Part of a small language model's weights.
Size: 10 layers, 2.36M parameters.
Architecture: LayerNorm before each block, no biases in attention or MLP, tied embeddings.
Training: a variant of Muon for these matrices, 114M tokens, 13904 steps.
Each number is 128 + 24 x the weight over its row's rms, rounded and kept within 0 to 255. Layers, rows and columns count from 0. Numbers have three digits each. The size before them is the row's rms in percent of the matrix's.

# layer 3 attention output (transposed), 128x128, rms 0.0777, rows 8-62, columns 0-127
081:095136088135147117123146095106110144163156133154207082139109143143112140118145092148092136098143131122180105148153149119127139140098150129123130141125150142132071132125132130124107155098154127111159107111113102107176107128128129121147125166126109175122150123149108121089136095158114166131104159116178107125136165074150103140114131098083117150124097090149119143144114087161133130130123
072:179115109138125086116148130161096122131093149127112136132119119106135117139107135144132139160129124133097128085166138145151147119108172113090108122168151128105186152132105134104111133115117119123137116082112085107058170151142105138180154110095110103177131161130149150103131101113134126159115129153124105148154101154128144167130110140121120102106117177134128137133125141195117099116096
074:141167131150138133123128134143122127076126148147093126105096142109094138098074159116143148103107122161143175134102101119150118105155107138143136139108135108121126080139130146115139124123099090131152132167136142125160138131133165159093137087161095117117166190127134142081147133162132114070139109111150180122162099132139189122106113105158134078154125120122112120146117128132102122089132
094:102122174129143150157160099142155117141093117134121118130073134128153123167130132152106140115117092166134098156123155134128133113136146125144133137172139112164124124117132145103096150135099169111126089107108139126107141122114125168194086147129091148108153135124100127119132125092110163126149092146163071069170135105176142128130112140119137103142099154125109133129114155152139104121062
093:141120140137152138126110148163099111129143130101157121142151134136163130143175105090097148129125134127167136150112091128103125132087116175140133134135108086116142114104111108112146098112178069135157119102123092149157137098103110118128153080157140113111108148126143128119187112155145133138122106091114091120113154152143106154205173137104117114143093109139135122154083103121156122137163
080:118118126093122111118119184130100111095094122140123159115165133138145113160162117106121109144127131139128095113093116169109128086106112157194096124170117120126151083161091129154107145152117117147129135152127173118120155132107124103128128151169106147115072150081108129119167132121099121151122140115149134156143120124076081098114134163163155133146125125102154094142166151128134136093157
076:114143107092173110111092107103164143143109126147092092139082159093111123151104113123143148101127157161127102189184141150153153117109130164139088132126120120112112166135146172134104137110124110105126123167090192103143118147152121142093126131142145103116123125133160104104129094124147127145144109117127142126168099131101120129147117180124149161157095152123143132139112101143078121138089
081:150146100094136111128127094156139125128125134086143102121132152119145158114129113157111116160141155137111142159146129129155138100149135109136142133098110151119118164125112080151081168111095127136119087097126119098167105127133124137130150105096077119135139176175174125123095179146104133132108126130139090060114161104138127161152113102165125152100124109130128155136108180179121131139098
081:116109113112115148128108131090074176149140082145136117149150102145112116146125118112125124148150137114092080139111132095156172149138137144106155127115144119096101169142133139110168111116150117119139139104144158122138115107135123090103142150143139139130147094188114139136108132125153136141179141142145158109108155118097107103166102143083070138096168101165124098140134124132064106161155
087:139117132149096101152148119187091100124145124169158119117143160147137149115159091105137134120129135110173202093145112137155114157143114137137121118111097114142128103133088112125155125100100089118080125109134113094114154133143182125091123149116103182130134104125132124094089103165158152111162178116127127143128149100141098132116184119128093118144148147149134121102111106149112131111137
076:130166102054126156104105101094135188116093131099135132142141126133095142122108130158126129107177085165115134149136115126126133102152108145158129138124122165121089122119142109134119094147137115112131125127160124133169132144111118106132128173128144169096122130149145113087107167142098099140132137160134119135082171109123147076167167083175105137128139123087139137115151109101161115138138
077:125118112160147125105124115130108094123078145161117077136088150170121121144115079094101109129116101183145115142100127097147128102123140127144082155138141077144150100100138146097121116140096124172120145185090136101128122150110136118156126113100133149127136145166127153096143114125151151124169140147111152095186124131135136178128117161128128107120122155085160163122102125146145109148100
091:149145081110119122136148155173133133070134120086085144144143154156120142106160101126165089140147103122095180098173098182149165103150144116149147130121099149124118118147159139143108097146125137093143119133156104100120161108119160116119098133115134120133112131110119103141191158147115062115111129181120083118108116123164144128137128110137140110138096140118124122105133126141111109157107
108:115127129096112119133163187157165131056160191156115130141116135106143116132145148139166081103164130112098144110100126135107127113123142141123138099139129155112123139161104099149112130135138127130143127139139155134090133143122128127115087105117105137160119141093122081170139121110100121095130136111122168175117148112114140142055098099141140172154131094103162100146145144154105151114149
073:110122162140114129112132120088086143139168136137141123116157150172108120117162118146130147133098109095104125127152160104124094133124196134129136095111147091175138102134129111135129113121139153155157107139090106123142136130126111138134100151089130166076122118160067122143172077116141138120088150141124136154106102113141131185130082142138133110119157154095115158069142127139102143144142
071:186147103136173081109082123094120127143111110104105095132134089139131090151143131127140102107125181145095109120177219117120142125141117108099111121118131144145117126113146127149115134123143161112122153168110129129111103140169110145150122123121137137139110136156108160094084119138142110141092195101154102135135090153104132128127104123150139150142131145138125131125126104130163154131069
079:118099143086136143119143137131164136137100193121137112161098126139148161136121111181158108095107115194108126091103108136102112122127124097149127130156098131142117145100135128101112094146107107147150188146085144134149088201138116121100109110117137138116115115072151124115153120139137108156181125089123173157152163125129106137129150124133127105114122126118120105110114121095128121158106
082:125115130155172163167129104096117132147098144174126132077125169161156099121095132114146130109090098133131126136089127103148090157100096122140102137129149137158141129101101120141100121102144104135147176153155127160159137187109102096102092122090109108116149143093122110090117149103108129165190149094138167137124138129119132123159136152085128140129149114106132113113163133124158140146119
078:111145127123128147110103188116127174151113130144145134141114082111117121146092117105103119112115127157100089124139102134135182148132116128140139112151145152090102148072143165152115097138131125153112178155102167128117113106141091109114088125157137139109157080114130169158131128095133140116141147108144116144151135115132118076169102137148116128113109109152192155106163097103117171138124
082:135102129133138117111168127088160140122117129110127163122111101169112134113166125108154154097091116135157136103188115146167121146120153132129135145098162105133132127128140144100146119133162104153117125151107107151140174121131120098119175099176157102105125119129114144114115099179193104129144162091115145169112110160120127121161135091105106154177114100121078117103115099106124131100111
090:138129093128133122150143126152138095136138139123114149139131140153090154055126150124133125150140117108134158137122095109132155123151098177085096163058093171126160123114123132113109162143094144117116158146161152085115117115126142108106140106141129085128126139138152134135110166140087106114140127102075140088143084137125155155131104129132160155101148132179091121131116150095146112142169
074:140150102126114129145153127096159136126159135125186107146135120116137161112148105153174135073120130101121144113170110110141152144126168147150148114123113165131108142110110126123115152093135120120114113107129113091164131109110101096116152132169124114101127111130097117145118116122077133141081100099147072112108119128126150146150135128157163176132077111164064181159140145142096157137107
081:131121100096066104082139124105160139128151119131109157106162121105139115102108135129161124069108143135134147107140125109138155106095133140133110185134163110122117121177134133125114148150124161150118097169095139153111144106163137153109173106120146153115105140162145121125133134152137095094074139134169164173126127122103128123061133160164162108137134100125101098121152135119124122107101
078:153150106105112144114118101103128138160111139102133160147126120141109129142116125154127130118173156167147088090167162128072121115117106105123137130104112137113108109144147135133104135120140162149142126171108155135176096138138107082121143188169096113076120177139168124099108131155097087128106108139136144169139140126103140086144152126175132141116136102128112098114143118077154150096133
075:109145144120120145178102110090094120148134174142144135124135154087167120125121146109076102107121127147128156146132129109153097094116178118121110130154122139145108098139130140144111105122080105147100126164122119171108130158127087196155135097105147172179098100136100134132127072102119133124101155147128167108123111117141108123106093136133131104104159134160144107155131147158116128173132
069:120125106138127122102123133118142129152115079166177094111122148122143100131146088121092132148088191130174123109120134162160123155125143148174133087126145107150148099128112153114141143131142117109126117111135146101141112121115182135061117139165117104138101115141113180119101095144141156154141139097145122110170134133111152115124129158092133104154068118176093119131118097114138117100153
094:129100135172101128129126084107103118142110135148129120114116124149123150119103154124159126148132134156175153129130107148147116115088098098115113187130128102126090079167154203071146127123186091125104101122159070120160142145126128093124149134122141161154157133133154153096145118167122133107139128122124121127127110144107100108122163143121110118145122147085111106125146094102172148114125
086:139151107121150126089128133118141145146108104099182104149116144133123128128108104172130138112132153144136121131098108117127115149122115120189131158144161130108079091119162126108124110176139126153133150146120090154147105135094094148154124109135114155127174159151131143068127109144125078089077134124095144144123142103116100139102181157163123165101145126093145134139112132144179099106097
083:151109111141168092145162132141137138139105166131110096126099181106157120137129134106136124095126127142144138110142149109173128160088140144144141127094112176124127136114115106187129084174115116126133140152099152171149095153118071093166119129097124133105122153122153120108146114150155100080148152111119166177126100098107112126106141133159116140139159097154101092124127120142107103087118
099:161105140150070170142128102102122105142145146179146152172134157142137112113181101149161100108112129123119148068107137077110110161128181111105131117126129121156158114170126127070134101128118144125125128106124100138116134143128109143161143165108150111113149148142097093133128101097134099118153086111102151131095138126133137143105156165129153123096164146116096099122162116107146122117159
080:117113133165111112128130195136115155091137092125135113107164145109110106151124100152070125118154124146116126114087125092140144135152096102163111120153134141107144138123126116130166115130100111137125093109113132163087089155126131102172172166108144115158133147089112163135127138099139120083102132135122168170092158154115119108076192127136135120102134137127159129145125151138094131099154
097:127124134123143147139144092132146121146089117182072123124132121124148147106121101119134145128100093163136140129127108097142161082136110116071118125128135160182153105138126139171097098160123126099167146161145145090124116136116090161172090112147172105116121120119132132171155148137100118138144109115136156146127087131108146139119069157131136084141105121145162147098145135083150139136096
073:138069092154107146103150131086173109140140149140113127091170189145131096113115132131135155109129160104095121164132123154093110152123143126142123135133124125179174136117124115146108136148123130095129121076118137119141140147149136181113129144093149076090106165133200105106101139120082101160088117128116142121094124148118123146134139156127117121102135117124123143118139161122160145094129
091:167170106098124154142099102117140121116117113127150107140121157109121146131122103152141148141135121135110112206101082129145115127131095141089129128085102135120095146125136135136107169108129166101151143104110147102153107119138104146132122123124129124127145177167177131147141147132066122099128163078090100081136149130128134139116105155136122156080129127125160164140147144121154102155070
096:146128166115118139128116115132154133143143096147120165102131067082136196092102126124136120118162104168157131091101089108164141114141073122101130146122148144095108103137192134114127114117118094098112137148141131106120133124132114135128141120137172110132122158130138153117173129136110134112138095099117142125172143165146128101147197111140161078129152125137162120135121140076138116114129
087:087128126132169150134157110111102104137144092107126128096160181140160157123101144169108121168166095111101151116131111124122108140092108094167126139142119143144121111168131154170136112114079133113159124134138108115141139139135153153200088150086126129098123114103122079111127166102129110139114106158133130126114083118138151144129152121129141113118107159095126185111108139117183116122141
084:122131129103107091151142142165113128115175112119130153140158106146111155105153118130159116148135114094123141162136095120072165152118106135095105141181112105104125126166140133109166158144181150141151129132136170106102151120132155143071110117184123160143106095105117133142141122116106126138107111117138121127164139175099088122081115128123085125111072164130103131111170139103131119136129
090:116141148145096140130105134111150134126164133124118098111152118184122098150124150162151086123138101100134170134082117124084144132086119158080112089132089118194121123147142119099145108120164149124179140120152129137119115126131112126134078136104122157131120095134164136155133150123128104112124134119136113134084114184113120128120140147141095130127114143063139091131169116111162143173163
080:107161153126171113095129114159153116132131137130134145150086139082141094135096124144103133129105127154133104120150158107093090137121099102149100166091103135105113156136124124129100156117074121150162150095108156148122115135146095161157109115156099138128146173095126121109167126142188110139156101125136160176153150142133109080107150144122137140121105136106150105144151088178114109102114
089:199138172126097150117144126157191114106116143181103142132101108130122126138117110139137142168106132151097132107087113154173138116159134118096143090118113137114157137101124132081103106132135141109099158088128117079113148129146100101099113117141130085135146135155142181104139139146128147101163129063094110129154119129128157161140129158125125121140154114130173125128120142128109100101102
082:102125122134152116135109150138119098131127122158111126139142131118165051139119124110124103136139150125121130108156144158113114100062094116096096131124112111150126126169137172134154108087143131108149115136162126163098122148146115133145092121129143121147109137113141157131157126095165127149138146071141117142151087198088162121146143194128123123184110145117111098099150124116162129150113
070:100128119170135130149177117092098139151094122106126149127095117179139095156143160152120159133161138177129126147139158163122116113125133104169184136126094118148130087160144153135119079151132117155160118135139154147138112119129143100119078151147060124085119138145114156129108117150127100085155168115139151148112118132093123113157088125133084131109129102116119101099112127097138117110136
085:132179137126106121103146115115109166119138129110140150138133094169068116139143110109118157120110144160127128116168159136151128140164159119177131141152098084145092082115105147106103103116160119143151143108093163115153135134131144085090128151163093172120135097115086143100112091185117149132146144134157130111131145101149158142165089126109130098145133095146121132126139092126089130151134
079:151116136085102155129135093096131140156122159158091150143128121114139139120125114101107136141127097159115131103125111086159092159131134108069089134108142143134120133146123157154136102129077158143128141145154168118160122134124100102157139153128151125123084080134100149172142150159139110155126160155118117133144053141114167112113075127103135111146167143132120149154164125089104130162132
079:144126185142160100113093129117107120138112121119128138121131095089126130100119156154106168128090131117158159133123176119188130128127114111168156133103110135133175145113137117146122100143111094156123111142100108149106104115117108111134143084075130117103173141140119162142115152149182168098127130103143157103113108124143099131149151117198147093117169124147099132111120135118111112080145
091:116109154127126145118129157137090120161130128163096145171144147131116098117143135116125116126132144113146148141148137064129090160180116130155068160164138086143133110143080144101179084137145104125122123128128122149089121116106134110148137138114143107138128083112088120105109056166137159156155112166109126131106109114120133133155125127143149120161156147132120093143108135106135160116182
079:138125113165159139115112097099137131115135104137155136149104095134136094153186137081167126126143128083160126142123155125088141134092168128155157140111102115125157149126121143127157147127164115150112078142125083132160134124101123085088161094169146135126101133149088131150158132131180142152115069121126102098135114155098147109151142128103138168120116114128064139117129103153119118128150
091:143148097137134138146130188191147102068114121144100132125090134115119152148143097117177102114121131108122146133098100088126176122124129093146112146173108089107160153110126135144139132111146102135154138169083121127126108127145138114085146065147106107159138141096169145132171117115129130103138114108126139143169164156114098136115142143133122148121099118113120143086108154168103132133104
085:128123117164134151090149100115151106094132115151171145128137100137181116137136095080168109099147124102155130105156117167127107118112106096130122165116157128175100096166142149121128150136116090106109116118172130109090187121120130166157154112168149149146083096099142103125146102133135118177115127130145116127098105152130084097139135138127100142141127136107118099164161115133141145090126
073:158123108136111122138135133164113083117140116159170106159116154129072101156163069131121124098120088132138146133122134117118185153117132114139123111172105071112153180163137143130123117099135138075123111126128180117121132128142171102117119155153154157117121154109151137083142156129133129135130119092157105133134137168080125110123137122136108128155100146114111134111151118142120134062093
097:136155149145101140133138101150158130092102110114142139111087117125144146153144101113115132131150130184128151157106122183181153090157132101171139141124053127100137131138127151089072136140125094162103113139100125128116127147111133110103179089138094136164112139107156132147118186140117137082158127117097157104129121116125140127127116107124130135120134125102192146137120130132094114128100
084:078175117110111123130146115132139150132154142113123073108135115134095159118082164114099102085140116148116132164128091123128115166186105174122133154131132135107097140117122117123167112104114116170141158116108164119157140112146165169110107137133135136147100068124142156113090115124123145130154131174123113115135125114149156116119126066123112139121110169104158161175124096097135114128125
080:145146146098154160132102118108112140091117116111138171162151130095162112146127124110116181144173150168122092128129130103097083106107127105135144138144120120099105122132104102154167096145131129139128105151152138152166131135121133109094162144144147107115116106132081082126124101111144115183152064131142170136137183125158137146132156157097117115125134121141100131137121109107110072149170
069:121088118114121120144127126149144134112106194142097121134110124121126101129151088146103158098135179162108106152174177107093140135118091115120114162088122123117142145129115145110104120088128111146157119107152122149147128130147099145089172132165089112112145152128139108121109182085135164115134168071139075154120128107143141127123142129131130146163141115111083143106131113123093170149132
085:149133142099112141108152097127119129096151130109119119145111138146111126160122146146159078149136185134146127081127135140094077125128099127140186115122123103138112104164154138118143154145138149164128117132108200122145097120126172119116091164167111140124114155137146135130101072157132112120158146125125174110139160117134141115098100113134077123129091114141105077146111131084158115096129
# layer 3 attention value, 128x128, rms 0.131, rows 9-62, columns 0-127
089:091124144133137126144111166148082099128149157141113156187137133129101145122125122125134150119120123155139091141134125162129124089136121162089149152138095183145088133073114133119087129143105143121133114140105144123138079137153122073145112131161111157093140108129093111175153128156094127091119135123096101154096105118130123108116113105172117125142133123152138144106166137130191104154174
083:141084107128117122130110128091122143140123142138207119141151136138145114123153154131151108172144129128146112192181112104124100150126140092112124120148087125121159106092130132130159102192119121140139132116128145144141117077121106136111116124150183110157092073095114105132118167101128152134179145143141096132135143124118133143094094100144111090134090123161099132137115155110107127146140
104:125100139123118093107076171106069125165173131139107140126154142154165136139150134123125111130137164129101156110140096103064133116129137191097146173114117150093134130126142099138126122146169104124154159156116129141138107096132126109117158123144114108133148098133101160115114094144141085083097132110078173142119109133118164101143170112125163126111148113136151146108109104137133117099131
105:107142089121080127130126110122137160128138143132169107101138132134089135113135146162075108094091134091115120140100140158157079144122140149111091103150149133148148094141149141148128110112132137125121111141172166145093150123142144126117127109118126161133138169120128116143110091122173117170086158154189147117090119137072122072122085131156145172142155136149118099137150119107135137126096
081:152143135156099094148119071111092135127137153106084110117107200130082124121148110118133143137116105144115184131146141097137135134125117112128102146120168144139102167105122093149132107151135137114123086102119123157085183124158141139114142102146171150108112138126120128146142170127154119100136080123094150153117116148163143097109105144114179116084149110124156084116133135103133100117115
086:185111128148102113117139155178117142118129147153153152124164097155120118125206138115114093158117138117128150135141131077144135143115113104133122140104146159094099091125119097097127099130147079077143138136114160124151127136105130111157125147121136145133119162136137098174114162089084123109185137159141116145148125134104105088089138106136124096118117106125130106161098123087152143120158
090:120171116137108146151128177097159184119182112166108151132137097143166107088127164104163102116140100150164126154128109148130135127125146152127080130123139124114099083110107163124093121071135131121162129120091131129079150125110132122146159126113159124091093094113142156096121096159123154137157111118141111141115126159105117157142124146115105122143136137138153134132192090116127163134113
086:102120116143163112143152110182177122093076106118131133107119151095112128123095089133124103109180120160137171135101122143125130100131086115151117101104157131143145105161161134104087120114136111150098115164140139143165163081104167098141125146076098138116148150139111118104152165103119151158128128105163131130148129155145119153090140163117098126154128147124108118090121146154127112109171
096:112163150053086148130152142112168137105107127080160160122109099148121136135082130113127173107149126143096072124083110149170120092151143131130105131099115125167105138132183101118115107152112153111135140142147148135113130146157135169126136141131156084123147118116131113146118125094117138110119103118096132181127118159146073109142101156109104162157129148120108159135137122116133160134105
083:162120125188116141159109117141164170117165119148114148150131155099151123146119140082146131132103119119109150143119110146149122164098138108132092168138108119112137122147107111112112135094106091136110089149124139100134183131016126128136148095125138117163132145114117140101174145136130144126134108127121142124100117117138128172138116152081110112144079127147126123098137141123087135101159
086:118134094105089118137107132131090077134149115128129134120135103186115133140152147128149129119165144109142173142159096149112127121133112141089110130095140201150114148099164138127140132158173107099102087141166145152122152132149076141110186137154120149128121127122135093138119113114097097158109109111095145107075171156123130115090123105160124139121130122100101128167105101151133124116141
097:142134153129122133124103147161120143144108084128173093120102147110141137146112096081160174132127084128141103131115121116134125170104143118130081150143110113142114133122067137087090152106100147129147131111117165140112138128083107078178124059168159141145137135134086138115116153121155168113140147107131153113106120094104121096157118133114121130167158162147161133146151134122102125109143
111:120115144152110126120137124111096146149104103122095135109107110098145115124108103100137116134111109144154138114134179094172129157160136131155135160154144114146074154134087140125147169145136160082138082097071151138110119114144099145111115088122134146107098119133160107118155160182126180129164122171102121139131106111139126126113175096126183104099132150116125146106136149125148110147086
087:151146122104104120143134097123163120118043125160116166132104138101126133135113099143124105123143153131145119123137079138131126110124128097150081157131070112147117158103135091139135154184164114108096156160141113109116133135173117128129136132170131128141119093129117150162069101158174130123116110132134135148139153151133116116146169128152113149106126107101145144156116095175110078103117
084:136153149156162126125136135125102076134122123122120163129151127143129169090194123146161127128133110149113119111098112158122147104105156109160157097109168109112154106083123141134144099134145144137150144095082131065117131132091133128152140153092154119122131123112164129155143131149094130114160122159085097126133125104143143115144160094133084165112087126160114144158097082090114138142154
087:120131127147105119136133085148097111083149097124143125110142103116140141132120133104091138135174125054098166117126169098175127176137141126101124145116137170120134133103162147116087145134175124089146088105108099144089113096081109164102121127136103138130140176125126139117124155134096144122109156192133148136160139122150142140132138141104124128108106146160118117144113095131163157166129
090:143094082131109116136104113115145108072097124117133120165113133137125114151131132127144150128137109112112147142114127177091169169179136134118142146123170170097153129162120117189119122152104108143104107137115105130102158099130114197121132122150067124121138105139171140130172100125115107155135118175088096111138125127138128131133118156144157125121092093130100077154145119115090125129131
092:167113146147133132129136023141118091132124120142144122073163153118156117130136133162128116099079164085129159097111138108146134126110117123155137106130152123137139115137137118119135170144155115108133093134111128104151117122092168138112182136143128124102108190149105127151108130136089175154130109109151106123101126142134119125109136144126107122096104153127158105134081114083136123151167
094:128113133111118094167081118123127130142095096143149085136161128121093126120188125142089144136152120094063101138107144152131106123112133097152104081147107161127138102170125108125157099124095129118131131133152117093128089137122116150141089135115145171153144144097093120144123160124147111128119125174137093163172155105126096136159108143146114153133101135114105163169106161159142141164125
092:104119153109189126092145138146151150127096129114164113129087110168136100136126131104139143161133096120116102172162147112124158112119127114145122072149154091136112108104081145121184122127123097161124120103138118162139145140127099130090153120146143149137107102155138123095137105106095163141095152141141138121169166091104096142151086106128125118190129132107108119184160126132115137128124
087:151124150126148116102117124104192155122115088145137160149106136137143137096158141108061091144096114129099117132096116141154126129134114107126139124150134101148126069114099111159127098109123114099152136119118136148108080133102198116128109136129160123089129110136111171127063158125161155149131139138136145144164139143089115107150140115087172128159127145092152137136133156105092117127141
089:094147138128118164153137137111087141141159121163139149085123105102119138127157102124126138142154108145126119126172127129120150144158137090157144143145105136107119126112126136087134155098122131130145155158089122091121124143115137088125109130101184163127159154124123085159107148098148150125182093101114099135139153087164115168150119096093127105110075116150116090131083170152162098149116
083:156150133175172118130137126146158133126171157141074139107109136138169106094152180112147145136096121092149144150131128123114107143076118106117136096168153107094168136113142103132118110157098100151111111109133104105117143139089152136112128135105187142152115145130148149113121178115112134112142113171130132122158128106156148153141104098118106111116057144143170131127107155104110106154110
085:140122125129101100118154111118120138089120132136094117132147098089078131115109109166152130156097128146152133130106098134162159112150165119107103129117106151109082131088160100147149164119189129130124143166087144128150179075124144121115156124165114089111128113174133142170122127152123153157152141130106103146109120128114109155149147130124178120132117155132075150106140081126123130088156
082:115153136104176106161175109125127087112138123132154122111132106171095160111153132133102138131151117129106152155151112129098142099137112132106115133115092132140130164163168104122152018120131149144136144075182105142135093115149169145133126153114136116101137164104125089141136134100138124118135134155107118150162152138136112092115112149108102092152168126128145140133098157134136146119129
094:147130118119138149129140156104158146151152153134153112146111091134113136154120135144120187105168156114121083099109118173158096137115135127109180093128139176106150117119094082151140100146097107160136098163174164142116114168123130122108092152138116109136137125128104085115095125080139143107134154126150141138093088157135153136099093117137105127118077119114099111155088153130135117120106
098:119107133127129137173132113122152163139172108161058108098113130132132103118156171129127128156124149102108144117149115157141124165165118091120170130138132122172174131112144136163143115124129100113134148108161113078130160125086127147114131116117154058112107126104130097147117146143137173137149130172144102102090157139115170122114113103106139138116095114157098109140130104135095158171129
097:145121151116115156155118121127135140122164132130080143130116127107115130094137097101139151107101120116109133144129136132122131147150145106089140071152128098128137118123085124124150114160147141076136135119090159110115165134122120168151130124130163094147140122141150116113159150126089112135177107186129071192149141092098119142128096094128116124157072128138093125191153124134147158150104
099:103172100149139111111150125141160116098119089098082162131074134118107107138076111144123166144121123106128123116112082164137118109138119124126149144140116156135109161101151130188136150157122105128143194127122127163146116111129137111097103157150121124129149139157119125119101176111146144124047141156088141104138131110118150141124134090122141150173117151100113139122152118162112089145132
086:134116149110146155140141105124123153108135113118102103148131158119115111089083121116145137160099138147159128094104137103147126140137095086106169127116105113147116179118147199169130163127100150130134124091117128124118126129110123116128112180128154147120108128111131080127187178134112106170112127075138090142087100121160140155105103104138121087114177119142117147092153148142138151138117
102:088134114130104140128115103148099124135150122116120164138141149143117170120150111144146132107139148101147143153179155120127151156089108134140141145127124088078115113123133113104150117137183130157112106126053120182116140150130085102121168133176123159146129147166116151114118098131132131109095117120120116135143160084111140133117137082127141085153109122105118134188093162097117094116166
080:125148104093124138145161150145149143100147117120102128157076084120137143095086165137121109126128112090139108127147113131128176171141148141151099149077111142073111164143094124157125137097142138157104159097143093123132143165172144136137083138125113148172138118104107125123106122124141140141113127141147111126164129088128126102123088146104136097114135071153165081129167101150147147125116
098:105147105151159163124132157126163140135153174151141137096131136131137088126135146136164140140098114093179136135149124140124141115133138158172162147112147119119119092087101148132114113126167049162131114137122130139096158123122097131140161116115120109114088071121125139102116124118118165186106124137119154111103145100086107109136187110112127118129134121109099081154145110108082141136113
095:122140119162123148099133130104111116141156109097194086111142137113125104165123162143160116132133146105131108159154215114152108156148107098135136125184137150128132089155121140102115117123107077140161127133117135175141137150090132092085151153118144132116128140163117158102128136117128117136093117086150137100095134088127121148142134106136132128165099118152149118111097155100125122173099
093:147088135088096107095140131115169150137149113130058135164135168114115117134103180147115136125142143103156110147136168121106117164146148124102118167111094123127138131129096132114075121142146108140153161139124132100132128114125104137140105135165117142174146118150174160094102097130197093077151134124123108124087129129116162125129118147106158123130178116130147121132130122125069130119142
093:097143154143117145111133123160128115165071188129147130113097160103138126162115133122074149126149087203089131126112151118135128091113148133139149126094133134150148137149123109095113124121143168159131137116134101150115103131150100086136147107108115163101147125136108112152133162146137154121099145119131154146123126119140112102131181120108149131141157101134117129123050174130153084132098
094:118117127118145131116158116144146146105093147135129139131099105084129160162119079146122164114110105153172111100102115125142125129104146135156147173111117129140153126132112109181102177077112105141125089087145149141123177138152115114107105124134076137161094134124159114130164112127141170160139104158137164101123133120121154107138152107115163168136146111128131105117077133173098112104089
090:131122124149095158143117104119098130150181152166103105114156137130144078135157146093123121130111118108108135157154129099120118129121152123108146151152111118146141134130157178151130155147142092089112142112076155100118123082125131156143150131150125118137100107143153095113145160100083089065160119153124086125113142114132165125109140132177094111118119123132156128101125134084177178147137
092:100147126142144128160165126131108101125123098124170125122105122131120137151137132132168131124147140086117110125200124154127135092123077163123140141127136150136101124106165154134139101165127104122148071115126096168118120168149103146118121152143136149084047125111093123093124081106088169135109115128112141117162134110116126131113137085144095168123094135113168137117134132123162135158105
087:104107120146151144090144124129097080140117170117171132136150124129114174153102127126120159120096132106138109141091155146140174109082152160111182150141136167119133121098138105138102111131133113141141121139128172114097171136148098101172129158122075156118139150117164093109152126109112127112180147139110123142110097119140130082108110096166120135082123120152165114162094141096137136124113
088:137089144154169086153136101147140119101140114133085118100139155124122131093129142153135149110104125117140130136095105130107106136107112173133118099136115101117159158129132065166115085168140105128118144103145112093147187067169103177110153136158176102163124097109102124067128152122148153110120136157148117168157124139137143120122151137129138095127106145130116153151120115155125135108119
091:121136167141131108159105100141122078097116095173189165107131121156174151118163105131095143126119102135091156125137075151140117113115076153148114108116119115119138152144166120131128101172139126112081105155160155106158122106116142143135152125142169099134114119093110158131107142104163146117115137123159159141169138147135115104140130136132110121121079155138116159086081119098150122125141
082:128139126137147118129086116159131122134116129099116097120125136131105111172122115158162182126132123113151142134138117142143171107104157094148139078139129130077107150115108116111118160128149131122141071158111127149135139132119123126130111161133112181144110130146129132090100125100138115105133127130121111120179187111141117208163108134151120127165071132098119120094128154110096085090169
089:154139147133127136164135104093108133109181121142163172146164147091112108113126101122128089124113141141109115133162102143123113137133102128105115085146121108120185108131132114119136123139121094104163176109096139101132149142128131139133137176159128077128122083111116128118141101111112120126144094107150113156149110144104135166137073128131049142119125145137128157158170096159133165173107
092:131099147092108080105120118111134128139087114105130169158130146141122136165127129142080108082142155162127119095149071198165120104102154111136142082116145123108102181117150132102154140149121133129117155135114117155148148137118128150144115165123087133145152132083145101152148124120126136133114181126129146132157098145137132133108084122148148162133156111105114143101164092110138084116104
085:136107124143138137101144118123159142156107136120163092140100125158094147118137140097088055135153106142093139121124129151122123116147121114104108105118134147133147112137130141136154079114092118123082171111193129109115122137136143121184121109130135195134130179138108105106123135116150057129166139128122148106146142150106165140124138133142122146104136146070143116126108141164087143097113
104:109096113105076150117109126131104116165091131101171117119131130122155128108121161117113121119131087140152126093149151129106104136173103122118140144105161175145117094092148162130088148145089136101125124095128124154091119129134120150153144119116153155111094158106112077152153172118102153192128127126115113116113128141113133102094166112144155117118172158107118115150110145119149157196128
091:129126102090120132119099174121134139139149113098095096137126139124101170118138137122121140139164127130074115121097164139167159154113133093173116133137147145133103132166119122110162089080133158130152109115102191142150133141156171120140085124114096112125161137140129118159111179112173116081132149141084120133114141106141182139136128155165152149116110100102128158117106125095111110118107
086:124185161127085097136112153194098113111112163085132176126107141132161153141103152132102175149143136166098103113095165162120138133087120161122130137103132180123143110138150140147131112144107154079129142075146185114106120169130124109175136138104139149127117142127097080140132179095120124129145133118124159129127122142134132092101116128133118096129116136132128147141114141095121128131129
098:115144129148093132175139124133114152106165114129151130135139126163124128106134121141161158154152119118144145073160114077148112123151108159129100111103130160119058102150143166137114111117117114067145090109144149119146135108154066146138165145145178134105100145155101098089132143132143096164127152130133144149101119125141135147117144145118148105089107129108113175139135122111160181132133
089:176107107114112116113125116116154121141104102135115146118153117154179138173129130146092098107138118131152129167156117113157105098104179114140128146122074122148107126139138118122129156087167145113131081131129129126148124125128108170101152133115134111152145110135115160130166141128123129147123139063170151126116142145125070128129185177080135102156147087139114118097102153132132156103174
099:150081087192123129113139137156150126118152121146127113109118141139085123119134157112120077151109099142105192145120126131111110139131093134083112141139149126109134173131178144069124120137115135183115154200129107144137143103078124129112089124123119166123155147098169135125149135110138107109107163126131114104137115121136135178133128129155097139123108152159107125111149159107111115110111
078:114133107164137153165077144124133165137122102116151154120125112146178108078094145097117146117081113074121111120117073090128113117144136109158132127116177131109166083126123123164143153154131134131158110144124144127109152141158137156104090182088128134142117140111152118110125143126108156141122114188118147161143079162165078116116125123116123114111133119117119145126134162125139168116145
092:101141134131169111135123181115132120132126148157113130087137082100133126120132144097141159127164084132132161158143131128135099115072138115120144102136121127120142188123145058104152077121177146155151090088122129111127118089148126125134130099093159126154111126107122128124125168118130126141121121161111126102152128128147141130106136128109120111111134171163114183119095136156130123168060